Weights of a small GPT-style language model, trained from scratch on English Wikipedia.
Size: 15 layers, 8 heads of 32, MLP 1024 squared ReLU, 15.7M parameters.
Architecture: RMSNorm before each block, rotary positions, no biases in attention or MLP, embeddings untied during training, some layers without positions, some layers without attention, local attention windows, shifted keys, gated attention, exclusive self-attention, capped logits.
Training: a variant of Adam for these matrices, 390M tokens.
Each number is 500 + 50 x the weight over its row's rms, rounded and kept within 0 to 999. Layers, rows and columns count from 0. Numbers have three digits each. The size before them is the row's rms in percent of the matrix's.

# layer 10 attention key, 256x256, rms 0.0629, rows 0-213, columns 0-63
097:439541581398454573456501540546533465539450494484490440497537538469455435487461491494470554502438480544573516557472495579503546488477367545495493556541531434529515401492510495534445414502463553
080:541435405453496427476530510479444639398542426579506587478401498468515569518469472513513446593516512498628467586609456438490502542515509569498514560450487502475420453494566442590503475464455462
073:477466508597523520422489492501504415541470456569471590503479461533574393553473527463434528532430530481531416441436507518553487483516564524563436506523521533497435557569511463477515568391510529
125:539480594489508516595540544455571446558507558398507475536540428496498498473554562561465454443504513530427589481430481465432481473559496449484487511566557549519511569532408556416529530615451518
134:592472524480502420584500532478526520500516560429529500509478428432459573474527552565519472523576526519419612466495517421418522478598493434463566513555529559515504538520451546477512488613477441
054:532446503470559438525500430435476515454553555483534475472485510474405598476482474499459508479578531488426628468594455486444503487488514479399558538528486540559565462461496540474542546551444426
045:475483537524636428478525433434498483466465511587508502500417438509516547487502554479441498549481530570499488554461486469479504554583570473539476469532455612472515547492501449426530471398504511
223:484458455589521555439528479599532508488493437555483515442470547581498464568454495476504512517456492477543462474532505537588517551494514570555417520502525468455488458516541454490544547391559506
093:502499441423535527512463579507456474447497488448538583557515538511700512501443465450536481411458554433530512517482451483531397528526527481591494499503492388540525547461507568455522523531462526
095:565500569504590496396446393413496476505495539475414431574568502572395483541490576474475471550546476528481493553453444419473522510492473551476562440508527580527536556331445554568484420494411485
091:487539476530514522449510396497561521456517537543463446468616567448417528484462507476568573515517489445424570475528610504584466475479556486557531478483378516483503474500477480481412558494519581
090:441488523397488514510469446463468563530471453535470532517480493528514537493411438481450439510459513537524491465576461493378500506520611465533492530485572499509491461395425543533496491446468520
095:500445434604530420430467457607479506478505472544532576493457467507489484565574459480434498527445507510434462547423531576526430469527453457495510518561467498457460543460519465500474534450513505
093:507525609538449519543490544471474412516577564488433526506519473530486474463543560456508511479512515510679515396527536554460417512513558506526535500564549466482522556455400539409487448458544470
092:468498477522495448519555536561497483514398431438502480495414526426397540509526562522503449512472458569494488426522505504419443585519469530493513471466505443522516475456547476535577541459549389
095:540533476528512488464514496456533524538471493497489472554521468578504409519523525541458367572539485525467417420467523428503478483464444555459430449585579497495465514522481437395535554533507509
095:439516502442519396530492437553391515448554513580562531524497486528498479472432428398482491550503472544492577464495529527549480525490519452479571566529454557539513437588596480524506504469442487
094:469541544527495542594599531539527439450534538510564517452568467558498438488569425519505509515459489497457524466454462451447441501557627481428551522486544492541587504562489476497527460506601508
096:511554451435503566466461513459546529500419525442582437395440493498423595512480578492523533603561562554511534450488475414498524519396523535448527509491449616489423523584479590487536560518427454
094:461562444548468446606512441428486514566507491485583452557442457566469478488491531531500496586471533580487422582430405540496509472522581414465493598541424559483477474492439552445482543456405570
094:458397528511495478393442522550569497459486443567446510483480460486450501508614464480488544483572510432504471479465589539584526476494403423457431450562516557441493536564550485520504469484476446
096:581419455465407460510474521382628511441450475485508434474397352557497475557453488512557448476464454603506465466474346470509516454540371419447511524491517507500465493485491553440408454502455535
093:575525438543480524510518523482500518455510487564498491458537408524482457507456504541517564568485474485426458441583458514572484451487493520549474535428570432478487420509536452544568548596499535
102:505531593514522525632482527511472418543538519466474511508410466492538466420590470468487455446552527467522524522501547505549526356529506504516481449501471508381558576458549439547500473501497565
097:396552588502593553443487503486523380462575647444415482571584495560525435500568472458506534444497544503524520501422526437616559425485433391434425374493471578503498520517445433512432504441529524
089:522528470447431493575515504585546556558539519546549565474561397498599407399539574561506578487466469512536472584457520508495462523445572456460460486501560452518490510493478487530509460468513539
093:455583582443554467504534567507549438527482434504526501559476450598407489463477476539465515390560529516495437523486442525503460490479482441437505457557357607415523567521463546448558510560471494
093:501542472473490501499485526504454529501477430522502403496542457482501442538620475587566504410574482478472534536435541579571494556488380529442509443493504440563516476577596488459503583531613384
096:411429447518540427379523468507469570413530517567569485508576529446434472436532503464441530475452443455412484501504508440471449481527435531503425430480442560523533408490503549557517502511474525
091:581399532532519539577465479488488574534447470471515489505499416500499534459448556483486556487468498510429496559516504467603441543512561496487519512530506542440480458555417675469423551513431577
094:535495560458525560526510399478557435461501541459435488493541554557597528504482373460494563454460504525507500503471427488529487560515543455562473533447533507514457531474425465432544540542505530
092:449523593573440528566585534570427436464564511525521510542534528484556495538405560523482496477477474537495437467458471417459452544521575450441472633532466434594387475531444411441538484488454458
082:472611548400405613461510521519615558536529525456507536485527440484507493430418583391551519424571513513522479527544548548462465472524521501448379517518471465537480417467430439457465504467578456
082:339698475423517612471453491403429422517472500527479476511541601485554544545568526532543458472549464511445511558471522429476451453485448546482527443440464514551473494489527495517539498519490370
088:453532524410515540529554414497511502458465530481540544444537477435470586509380437421541524464515450583486619550398493486490566499473485448548539520469558505626472542550468440469499470505461458
098:508462393580568417438469552515428592428622468515479524521511520492499461507474482520454475545487529463531476439540475522541567634530430556468540445470491575542522475379517520530531503494517507
135:494447403551477497488518551554470531496479462479425499503514562565589486508551485515477494494395491510500497442601500513480549484477498553524485550412514376499446476480538492636527475464554511
086:524407484651451461491448511550423487492435503421457441435464531464492380531475507507578523520442473461527486431485537381493491442503509566602492525541583455456423491508522453527542484417565498
181:456573605443516493525516434429497492501477533463514475515523569465405533437540510546493500421563505532477582553434488538501471487459503434439520494514403571521543530539478545498445518590457442
072:484561486434564453531489560457464530491461486401586413503510514434425557504540538600436474593485533508488528445623442469499552522483512479470542487455463585457472469486513533516506551589474463
116:445532498434467548487516483531461519533424441522474467495541443619620557479590431607513508465523457531479506390523459436588582451523480525511453521520570493588481495487463515558513529509545524
120:464512516458480505543530441485526499436396467490456395454576522496480474464512606497484473614539421501458536461515582438501540541452493506562429483474516452539541390524496483482485537527599492
107:427456542431580437428460462438545529437447491438445527536492492379544469532493545465541545555573514465488542493474572496546494565476532431443465462420531520565589513607480492403480553520454519
105:535375501552478460554547395540555480489510473452456560486471484469511593522436526547565488528536484595483571547515552408492475509497392497522479471583511598449493522508450522529429565464526518
106:444556493453435464472499526523552573451530565493527509506480510588525620551518524566523462424538495567565527471547582484503487385440502445501551477501582436564445566503544504469502505534543545
102:463500465399427497483521573425464462511468548476426594428519517529568562563513381452458537497552484456481580555486509509481515489521479518505409570515528411511556504456476499439570519554452515
098:513472498473544532461532455504554500502521567573501546596524522526520573486433537523423449471514469495533446519425439534571548593534509460423474477509484552454511474460509531458477583521511504
109:439428472523452487667500482409463519388479451491555520459518447511492543465439490551451528540516517370432483526460397523443529570551484591515480501501491446512416489476443542552510504547519408
102:466583520459535469537534474421523479590460557502487491492411527511520458476480539579412513454499422518569479547558433572578612512478509536499476450445449592442503470465541422528563467477414417
110:514600455412550571486533588496604446525525419587418616580531470566583465511542409415478599468517480452521439505425471610487452466416527458539468541507498525525533486623506517489507464491493500
096:468471591548526427347559495520514561481563472528535452532391495518437507549565549520469431573500442468563492566528515475457584461501587510499482424489475591436472447489500522561522496474474455
101:599519406504379513575455452522567523527452545483500425449489405511532533482471466513487459461522549547544561466491520466472491438437511538583492509469602450462435580474464507500498534499538497
111:550483467523411501556478532493550513537525470500523521508523391440485561444428550569549486438487444459538609549457526491574498501531495479515474437496558411527483545557494491501460472541447541
101:532560416496579436388527473451466494622486449506531469407500438537455505548462545519447514473577449488518520462504480550528563587496411535453510532503480546495477541436455467545505560495513536
109:440480524408581575561446479463460489465487461529477473509503548562593343486392501540513528458562475499457484480534414519530479537525454574548468439472401548506545535489567488510450594571506519
104:503609472432519533434489598452568492455564483485512575513562537497486446532521433527504559421523503466543476517495454529479503515543590529552512478419535527507460506475551493520430472525587508
110:501524423459495396458524516509515567516379640509460397424431454576550471520566492505421402542437444514503454470537516508492484532502435470469432572457549482522492432515530486544480583553483431
106:551486542527454530551508592560588463528525515450562494506572549425489447533467520480574474419516509467488525453513464469438437519478553554467507481424529489507582468471427562467564471605604466
106:500539487556691469489508492495448502472537416438543567517507492537453462546466499478481482552483528549474469531575436538505504577585511494399513527455432583416490521545469454529464481511578535
114:518399474529523533476531449475481564431485420568499502507513579425507467507483453396460554511450502492490442519424477494543509539580478520441483571449455428459559429433565547564497423464464572
117:428513533503467546486595558512443519475473560573465468620546538396452435475527566528510492525543471519487527502439535508451457477495526522531521455597525451532407478556554384571379502549534495
110:533436464609437474539545532559452566501482521412512571478495443440473519476550449471456499484526416541541568428476472504482463438501528391510580499489470502479479531553535526554495427506576503
099:597482451514531449488562441461494509471435560454568550450384401552545490556532581504466419590473462492528539486565443458369547571503538495495542511507504577511474554538558521530563473624495496
105:465593477518460473598525490492476542516498515417529490356496427466515589444530531495488465503478501526533611496581500427445447534388475546471470516450497446536561486569430508533509487507589479
068:453519485520465483463530469495489487445496451473452539440485560639547550519476439496455463489456468554480531499575521471410552548413501500486541631499495470554452505487460517576461466595446603
068:502462574588509546543459415519436416496471454443546572428498497531357497504489566432455473503492465406538493550431489501526542573511576485487503496505444464515526370562518485539487577593537478
071:659490386486459507490467526423448640458493552523460466510523507436602564481429467443582531526485466492437505600514536472445565443533490487558512423507572494604461482485525520569579520510600465
071:574442626567598587488459517459576416514491571531498443438549526550521501474539563414504509481474468508510447482469539593533462572507572515422456493559536395410477512511534492564485575517520436
088:443514638571457475509501414572565445593545410530530563503498427551406487529493421492512499546416454512488520497462389561514458570482442481455399547527478524442531541549601538463448576460477494
086:380530581449530514509516429535547485507480397518511475593455479461486528479513454499474496482435524476468480486493452529443442473443430557498475555459425545424450505570480522430507525456450451
087:533508487418525449507445509412529467562413484518552490574390548470508488539501549535491498517489516509459438446536427514410557551502565384511460478412415480440515440426583570503525501572390513
113:677437462493538422514512596440493615396479523495497564460435418496520487485519577529480499528618546496498556471591536483504508485570505508536568492531590513433515461485534493448561455569527531
105:404549518506551555541520432432561629402516467497535527517548517519509591507425509542564480409451509540485494550490512478540572537417530620452449521475472463498452441438493431534518582489431475
106:537541528529531483507575504455466514520542471442538546457568468449360478478474454503523608422493512525455468581444498535580469475512474535436553518377513529587461611523491442501449452522532478
101:449450478536545473543519487473455462534485581565496535576444468478496542574512444491554510460533553510536533439414524401482445477583549465532536491542449521403545423512455512515454562427500527
106:481545449429520549496495405464503470468468474466416493486513474451492497447504501398430515523489501439495515521609437524490595482427449482416422470458566527541572401556499516558579454498515412
102:504478524431462589391473500527548567522552553440572512487537572521438512585474476569464484501483466547621413461588483486488499554448526540482452440413503506552500435431490472517519459525549536
104:452554608455535534522480412586422520437487551534487541565516449486573508425509548590550435618498442542542486495526561509523583460542470537575554432472554515455492553512495470607501461503490448
101:524561594465552520547482431522492474422435473516551564469436545491472555462526527444441500455484447479522525532468460566520652541545517508513498576435468467452502473518455446456417486488483475
105:458486519402536507452508522426446579442429646527515538403554645447554542431561550541423570598535454429589518534519412515496506532452540548504535516437493499538373531517560556522437449572528467
107:486555328600468497489563559474467478460536485483556518615566510453522532486505534387389438520504466520548505490471557525491543486500494496460520529554556502486549473496460517507401485534517472
111:520527487544526517501507435481443521542456537500448521450557456598569629535455558583515483581442481481418597476532628453476525387460547513457505458503520467491506460454457443510468552470522510
106:484516531524492460578533516590369429524525468510469459464536566524505438455513560599451470423478517543419452599535530464507500585552499508532490549508508490495515530504525563565478474473507522
107:521479481569531518508459579406401451507459498415456516531564514491407487511431553506484654538559510464457555535475535420453417545605544532477546450562552542511511484552479588420468578527514527
112:455518457536452459410570593486447552512519482518531439498498564440595440529567499499514511421448459589443569542479512528405399479503409521505478459527451513454583418541627537566480525485602453
101:438552555518591538434520566498489484507478467508568400510506490472498487522568503564560444530541511413531445529517421538485513463597490463459513524519548502553503459527484512464503594549537560
101:482601616503510514487480577512449441480498647454439477550423560554434526539477436547535523482449569497625504530513484454506455550539470523476458582504456555462488473511525578548523535505537529
103:495594506398560537448511517458482528534461469506487546579453470525515494465536471548575477530533574459592421431483475532457554477453517489452566468562523560496514485489581506528521454582510427
100:518500514473497475554538559513482526496592497515537402536499479564457476439492478489437466493475451440410524619466573424539544428503514418549408449503413424550497588529535580543504474503471527
112:473502504434477592572547507479541531641471545506473481512540441490563569462503576422507398395495469432575510542462459504530459519574426528565473442517408457510428557582424562534446406486504553
103:518506549398491614438578501531530506481531534618492502414507487555494512542545455439392435435467533576425456499615496578495496592496437543407495504559431499537479420476445487537485588515497505
102:485543494500564504386543463409548565463480493468484438477554517509489444556509537506497602531487519506450535573461522444499556515454497506498490510477505529574592477543531529443415523511576493
107:531537454484525483540586482489560495487534541480497413570532558546489577483515449429488497502516508536555542492420525555544491468389544496514583526541500517531470504531467500449640485506459534
104:534463499508542514512463351500462490439483516507386485472517504575472419543524499543504403454548372525531506485481464476541479567505529524499460574473589519533412488580444484466474567459488406
106:441513582479503504469556495429477489525561509541454496448423486437549411515532439466437488490510552643519382549503504499521538402581501436519454479591573468486444478426528475476431507457445564
103:530440458478410566474513528499494448513515485524517521475505543455526485509428488476515527546450509540450502493449591568465537480416486526488537554570437589452486560607549533528422434496506511
085:613489477579598514485431474577450439494523478542551461480410488576435437510527467519488461510426510518553469491519518507515451601612605527564482533427527586458401482489553430509565598455480449
066:656362494533484406572515453437411478511505412472520425481509420518412459494452419462425515564462485507536487600566541519416456554418467546489539510572535524547515529533400447620434518502487498
083:626490524542506494507382542612469513611525532402488451496484543511468438466552495492566486580488532548494371533552476575554460524505582494445532514574492486435524509496540443443472471477468532
095:450538569428404553539548505437571511485435576460570577476533537488514517495488490500564515433605497459454558460415573463499555433483370411475546547556498411541538502557426535527575404545558529
084:521432446552410526515511590623437504586459521516456489455562515526513448508624509474477444491431450540580511445512501564519435532485582560531514468479539408537479485458518458546491462484555539
117:491538621457451484505486466436640529519540516530533605532494502381503552499420455586574493463601483510449529525482557398495501469510435462528560462629469560530511533484423515433568534553496483
076:525333449721445425492516526428450483545541535521464496566552446394593530546514492382512489502517451429492531493461552468494468422473463494508562543525574450506541509473520525450536468459559475
201:452566533452524425519474427443505481445527494513528543580538498400521586450447518563537498445578483520462610555470505399511489510528419477455522463546434591539518554526420565485477540539446491
117:485554495440545541435428447497550531474461460535451489558428528493481363494530540532497487571564554464493439434579437538533519570513507528420539491391440554507520450506500475536485456488477431
102:424532553469447552510479478403486448443533501475484563557527447636508518502437500453554454430475546540519553488436529426467479481392490452480501520558473495491522506515527608445558596498493446
113:524508444560423310494460470571399431404499568507500526427480483512499533550539558458494507610448511445384452508579518458408502508541469542456490517466477530508656447461492512442519517499540574
109:565545527516482541576571519558517464444556516557522560501463525527554548490556444376499455448444490477453525536509481591494485523590505507503481517538507548446520527538524479516402477469469530
103:483605481455565505499499456542477505517500534479459443408505451488531459480523514531470484451390502525520506536482551502532585492500534552412451548459448487499494505478489547596389511447517497
107:519441486491562423572505485448416465549522524533515501521595508450450439446485564415488474456502541430491471560469516476576439435493498446397580484511435490477600476459464477499458534448495479
109:447527506540487480489569507475456575544462491511498411413488525452439479500503567577507386541529477511445495437473577437505507564591488552474444487620524452390431458488447499590504542530459430
105:464559538586518457421474485605471430483546452549450492630489500485502493555506438453466601468493460551564538471573513478545507465539420581552489443594507583525426454415432383515457553466490391
111:450401530422517586476420518485506489492476541486542491482498556437505448556530524500556528466623485383498517509463410507487501481550502501517525447500476505510394546536613538461471493481458548
105:534483494505455472587446514437479551530477531533481463434461417480480427517559452475574460434537489533418468461510524554541428512519506421553473592549420407529494542530469408481548504468498530
106:539492495483521468407472618524491548572503553487441549539565502431495419481513537527559544431483595519599535468486559495518427519496455475504514544484501452548502569451482495523513470508541453
108:546468514512490517514544440532587499481439558531515451587523469511523515420575460414529439514548467524494561512328518519550455467550474418600547445530444448524513513552576467530401454487503532
099:494354464582491500530515467520479445520557489463479538488529494516462510453460528522584485494502445460427584468527553467628483555555529544517564529454566498525457549519496468583501555423527480
115:491593542437436523607537588481479495508533546463435504460442563540496481466565447541554457469506528459556478495575418540478495558542555510579521490406491448504416572539383444485587531564393571
093:394427443528451453548490571412534565489559499453461480496563408500555490505479522464500445487541477493439488436464538404479428441422450477513573478538563458588570540472492552474512465516518535
112:536601517504588574493584484473444505520539538561542451510557576441491479514518564485514568414405544597514502531524485550554454437439488557524494511531545427517470526415404503431528501490455470
100:357502563558421561425467540538545535401542460407534535459533485466579573533514502436625510501511464512449551435498524437497488467463469555467516553569521472563482424516489433465524514471532473
098:498456496485589522506508495560499524508389519507472421497472615497486464528509587486550478540531492487488436452492483428539547647621539484501496457453468465531534450488465553578491499515484567
103:495400440548419441595564558504488524435487471503452473405618515543556530449455522459532456455428508477426494464481460482547474542460491515458525551530504497492581451486574550527546394458522522
104:352602514386523583563509548508502488512530524494541462480548521560510444452513437451568476504452439515526470566542517499478505530458544505516481451413526461490571500476527477500494466494538547
108:552521460573463532503494448517421547542456485511553447497489470489596485510588507432515467544526447407447539599473587558476434479408491485487452586611481427482590373569496516536492548405517592
093:477468461561447459564471563511543484482573569487496550586533413400569450532485566435635486502534514442439452521515525475494412403464459456494543444536557483559536605485452525426526423522476540
107:578498529424569452573449408504478485540477507506455488528480530538515541369472520512456495495452554553473513533461499464567530457442542499553462519559424543424586492456606525517486499456406432
115:487511458489471453501530408519428472537490591514441389536579532547522601589515484421511478531484478455558446449574408470575575519456517554400478579489557611565496453446511386459399517422447569
076:544448557583473596545492498475632446503521537450513472504442473572525451441485515466421399600560521497499410408522491423484537494508571426567458481548537525487472429541521486514518504503519564
071:334644456431507497406566536492524475458459458529588485477477506406464544550503597487558413458538502508478466503530458491504444526509466480487573590612423447480473575531450515488406528524424446
082:447505520411515581480520583481507483423418490521435499509567528489515538492529517457598544497544465513438583601369541395507462551492609513490563529481551521566463529529382501482532500522494498
080:579511482553564427514491403546462519496633479458565568535489503536506514521444403451434609485398510406477494503580509547502567435515363540535463446408450533500539419493540482517479518492535510
062:460611503659529456585519423525433475579608535471532542524501443562512477505513465521479468492466418507594513477562468556515449471489471534528510479465480431518588564464552487534468495417598495
113:431409492432448455510486512498575511511461458520483452526546462495531600529531528490518512471518444535431588569417558437484468432454596455411494482623559571509486565474460546426558569493475520
062:495515525358468595455476459546570553438520513475586494491460507576492446452519441510463521612498489453553347502590468502576530494466500537512436510435507591548533388434529401495468483368550484
178:536504558551586526488509524493460548449523548512521547503482510549459465489502462480484500571463513434598354419523464543585540491530435565589489470453489460525489437539527429507478426442561483
092:472446492541471461516538548474444421532523532426534569514539535567558570539439404469469456381522567556508452538537473444569422513518494536500496452546511487412455509552586550563526458543483497
095:408511545364550659482471484566468594529554522499399585485471575448542445519440525532522469437576489480541512537481454593413523497454509507496485477484551484594437477535518500501459463461469551
091:504457424593499440556522465483466510647521442531458511583539463440566508524462498357470498463478541519426594447478577492487387458541438379441452509614523446416477523604500578508462463442486527
097:502465544578421467505516536558475421440534457601470521484494449420550582586459473497513378524517445531528522460442520453483546424500481517537529442516543468523511518457493470376545507523507514
098:449401474496443511481471555502477427486499417474491571458422559570500432513438439489483553559546580409451498515527479495503477587501437571480461522480541613443442498611531506492535524525448506
110:534524491494444512559553532444518556509498576528505500461470433511441504451470508503413439545515471563473425463462581488439364587478467481492465410494535490490586509481527450505558439483517480
091:565456486520435455559530559500448523561496461462489527480513473450606598437597540505479527389459461466442575470439540507496453451437516471540537593544486446491507565612460586499440522491537551
093:400537501539571486570586520496498469525462425447485476577504479473604459453483597444531460447424496523505543459425545536509451477565571420495471466483451457459477575436520483512491503532512494
100:555557558530451566530436535572553538406555577479515486497527512483580485511491461412568454411457446519497490463614469448538409448459559473457516493415592499576474554484429461463545523530551529
092:591492477598556413376531617525433463501431473507466452607570469431545566541445472459440495499508535528535561441422512540461412514529459432444464499550497481512569449530485547496478501567508507
104:507523503487624408519456381487499542554500563571441459573475531532459424484520517484472463497490578504526483503532402581454554528514481473532472562523454515577575483529535476549455503511510540
105:451531484564506493494536491469401437567571600423496550571542491513591479517474522352493497582543553386557453507457484477512467517580533503524513467565490526521526510434460471444485599454550566
093:442536502468431563471563430419504599522478519435540482480502497492497390407474495532505449619549450457500504541471587436496540499482540524498450515473548532560507531527550445462469549451569493
095:568392541554484448633568568493478485580405442431441462432460499435485539436461514494526527475547475534503532469469595470535433536560474453502411545597540472443444505543432536477571565482471572
102:477490565415526554472465492458490555395473499538503478528542426502569446566425523469566449499496520369465469389506530463531424496519485504459458446486553468554489545511513505479575589458518493
090:450481510432466550539459423504574547492493492481482479493458479507416450333457501576494525563534417463528437542521541454553592486438540524492458538449553486543551573479527505452486536464580476
097:540520532546493484428513573518528473488533467522440469501597503505465497541502598486474480552539495570408550514417541378512573498403439531422539450570530501489504486487444503536463446453499504
098:537569555421495570492381450482619581512492515435555473547521470524499503505429466521557573603574567450503444527470432605512608472405480557501539508511494569500549513407372486529462469482489539
097:565511540478550531412493411466563643477563587395523511535501528467543462485505543533506488511529507506461616518560595477440479513415489488562496507553543503477483505419425496481391479508525426
093:421473528468439554551482571519460507498525470414532480472497508515516510471519513489526465526500412454445524499513636437480498463391572575471555462527512521516559497507446550451459604413491482
093:510416475555448492510528590502496534492595387480608502485506521462463526490547424454559565474464546449385569535532574434507558447446507571398605512449519503454573426501451558472509549555515540
104:508463455442589550468498539494481547595375427509527503520491529467450469508414471469500604458503468486503478466540498514424436576488562485449429528417515464454482431500515508570428495493462509
103:455430460512497513616503474459498440482551544495481520466554445527526494431565425492549505537477396507425600556478508401573462439484531521512612451459494511477557501533575479470563520442544519
090:469520468408490557478547416484558500482472477525503490398457514602518486490536579488449387398541484485486456443627441545488483546467503529455466523422496634486478405443563558459521553510458357
074:522512609463520495475562576513583483458455572498572485548461382526527531515432578441531553505463580593476457584444476486551564516496570504479523478505568455468559472571409534497552548528512437
069:525474567425462526476507468456503468549445490469442569548487546453477468465334567409480476485506604493509524586495470498495503463391506540504524559435537544441544499523402458545472556480473475
065:591567479668462425490531556599482539510534506559464468563536395527485527487489450494594511547498519500505466510472431548431449466500557477468520403447434486479531505608584551500504492522552509
115:494436515523467487548549483379445540446479468456515556471452415488444464472479471578488522473503500537451602513540543482410377548559495469467468588497410547480515459445536511435506478449464516
052:460513423470430524507436485445491516513479548407448510539462570487456561480547637537497557485437384467485478452432467594538595492484536528601498515522512431611481504505492513515451477514503488
167:523375546529474447558545478400450571469543448444514503474530423461442500511499537557569491451458520552430594497544489513382424507557515497468554558511418514465525457463563559469437529497508568
064:505450450444461465576498520623597504472558499460437550551501482545523570507498425552520511517509521528548477496571603449356449482447521545464537457493561427510468503436468547478498519528489572
145:557444524492506429541528434401471578459514495406531480522562513426433492477489556544514508448488449555398560549521495504404514489517506471465550520518438496488589487483586533534431560561466507
085:568395491556564462555518381472457522494531449539526466498512498383450496563458633507523419475461434549410554508489425489524487527575536455502472499440462528478526487505565406561473476504422510
089:480442440482517524457459472436419565520533543510462476471496487526423461501483508537484495470500497479367558466564486453505478467466501505459572542518493619528482442532524561533493487526523440
087:532554545506396486467486585486598583545534538443554571513423469500483498505523446511528576539429478410527476437620481570428430540445519471541487577544513501514529405464487501451689521516558562
080:372564578507492435444559507539544377430469517525458535502532397560538526475493464499527605520486483534531426514529404523605509512482451576475400507488560425537501556478453496463483542546589537
091:420514461490538548453447535490498511449391532485531551379459568594579454440517494508476548527504453478551527564455539566577483535465396576507465537452616482504485512481484518525447479478504509
099:521537639492519489444619488602556491448480518504428541580492577437484490545494443457561527458518444533502415509449545565514499528477451631522533455617558460379483511562573506425602549506544550
091:514585421461558492548449610471476449497517528470446515514419467594553536493488452528507530516562581486600460497488513419420421431472608487464497458414567536514508538495521519443508578498440530
094:563402507494490519519524434524551481549571456383593477454511549448438569550488563420460456509475444527499544474561477445529681449500471517458464524515463494518469462549492507517387398484486506
101:575522469545500471523536490485470556525595504476581520559516496461442554551523536476593498419524483565416494474475490453482435475556487455440523531540357536438570492482584448479460450454521538
087:523570528462516500495619512534591527434544457474562595555502527426511496488554491489525470506500542569565461452478536520488417465450621568568458524490503436549492505430503479467622583554576518
082:493547554474439564558442499529465509432452551416463527385441558508461493498493511542561530483504555558579453487438521442491502439538499504533534537493632555539426566479536467424527485561525543
089:498531500501450410468522453559526553450515452527455499441620415454536556450471461453522584505473396529466496506532496412500533486435418572434608525496499502519544449457523471526573384533575580
091:604512475560562513452422556483451470534503482508449415531549460557455491513497559499487469430481475482484553490553385359552479465441534496511567497455573524543480450591485492509511490504519404
099:460495568485536582383497497432501451591405527547520466589532450441452466494541526471459486501565477417522506493402406624580540478379504496574479468545436475482488470591458609541434493555493481
088:519449549533505470521555431435483535422556515439459467493553519497445441520504593481436420455454469549526536589518477469556525490537497502516523467587495498415601547546559513492467540529453518
095:493542474531461455439493459409494464510489454468579405424558585465436464474481588428433516517490440470514545543415445457528587509506453490482514491544446555575551509528460517586426426530476465
085:389513505564473510451433526467588475547492562500525547528486455484493433454487518519476577524422506467524462483514459587493435470379483540466456549415606467562528466523495578434585434508597482
091:539547400492487533523501498552517411479464494524540512452514477471493495415549463466627571506572502518502428480368522494437467455536486556457444498617512563508444570474406477499367559509425489
086:488553485467512501558489541626499555488606517411477557483495488506540541469545399504553444455549500507521476493550578359436409467505509460481531545493516504556428570479509482468609535459458536
090:608632564526536490494426520568543506481590479459472488564497477585495517475516372468579532475454528417552455468428417407503467459391556483533511504476572450561542555511465470442512470540507527
078:455521573417500533453486499574521499499473546562465499427491473518484507472525412478468582509442490418535471500484456567536501508420509555519426467478498473582481554465396537459429558527457483
088:523406600530564503514560452507426553512478463471409466467542473464482484548495579497495449486493425461422552528494481546532541507515535568484533445544499553356473549499566473549510559474466480
102:449469557472491545454446470437474475555493543510523469498514435508442445524543562487452485493540484419490516492533403477527519466504520446521476508552468570565494494566412546565350536525431415
085:381547559457506566459483538443517444456463553499447506455544466563509490449559447498431539530563494428595474517500435454518507484404552565499530479469545495578490543522396572497504520608441410
079:532542553415483520528575518557522445513447579570470475567516422477477478448525455490495487485488445525470521522454477457518635444505465422553551421548489517538513472537555519496424486479418663
084:403408490477437431462435475529413361428541506481463465381529555486558595490550526574579537445574457489452600581528520528488596447547480565505503509490502516517444505502554505512434448521414520
073:461381492456421514577476559401425478497539446491520539529464479514495484530535567570542521425610497464430564588504458467497623488536510537556526525501522464647594546450448531571544377569533497
089:508516492519572473403499465510530540496554455586524581501449518520553448516448446474475486498423550475558425420508506529561499427496518512496467477387530474500442456447574488543565538468487480
109:493497517494503576401548482518529528477490478561467498458487501529592402494470453450503563497476526476509402441503482532534492494478450517577470500453522505500511419454519403528546469497484510
072:501487468569538527469532487593512515501537445566482460426467478517606468522444461427507490528439474430500446504449490518563462468539532514540490514477521470475522514526567408477545507446510559
174:449524480440492437553470489460503488506459546433541479546551516451444597449517507538556499431582438547458595521525534450424502422451504428458567522494493491543543509511437557507478523556461518
050:537524547457567462530446450510532469570528597527490381522468565496433567497490484516462541567543555539478602515572479443483475417505536472438476477483428545567463513452508604510521560520474469
093:423425513467475476535504512495542525485558417510507473475546450522492549527524503471445369506531461467439532454550505520474539426575515537502589407521516549500459530541449447513497471572476526
095:457469483513500444589537473555530466485571486528491578336407566531389519464566507465534469428487472511491480446483588417519513570535558570485545470489448539523462459480531447509492502463524479
090:558505427478457508521513526492556500456510489486507426520579480449461577478493468423474480510506473543505567548609585463512474435466543506460554524555429509477571465481455580498445575499530546
088:482394464517403422488451503546450545550577482449489508470499591420470597436503472515588483520392488475448595524467481530516455490587568451546500491545524459590579508522511550455527454567463506
092:548471450587455533445508466546543542555415509485560565510516484537450475477481595535497471514529513516477471559527533504530432494594505495405427507533471492453475454421571471559522465507526443
093:472561570488556473464575450477516392432449512500530463458426553494450403461595560533515516478525469458415436377593495531523471406497394522452531528462452548498493530451512465501539529542496489
101:523563483413491598588402546636490442584541570548479399423548434507535452573500439481479410382503496406468498452518466517464469463499506469538482493492330512457475564514499540420503454461394622
094:569397575468544526409510478440512533451519496499492495485503376480488505527457494564429462548465544542491460476525488552508465530552487560460401359501482506502500447466612531513447595514510521
092:381608518483474478570432586571475470577481477532467483493488444494531552492505528482534419507482469579494478540520545526569470476480429497519577507620594427465474521435501549476484454506475461
092:349599486463492487392492408458560530438432586538448408482562461500498417476505501524466463545465627582505486490554431449479493471461458539393444412487509664545526471495486508474531502457468472
091:444440432523449456524456529538390492535491510521490515575530533491570487494500453483540475488508506539386464456512485523461510401455500602435446524508465509576544535452445501578462488437383606
097:488493450462514563498399524454422497562469525515508575525491554448549469486574487486433559507474524453473390445468423516525583568503574468513507437519467537545475452491600507572572513541536517
094:392602551450457467466489457507511560545607578433545589587512511515479617486452499514509472491562463476561601558577472463450475457499496505497491509449519490454488499546485476448369398541609464
088:473460552471566530425445450521531576442479535528546479386510495457469481508482544499568410535569571509552472461541533510484549447514495511508470462446503499544464492474527509453503499463464534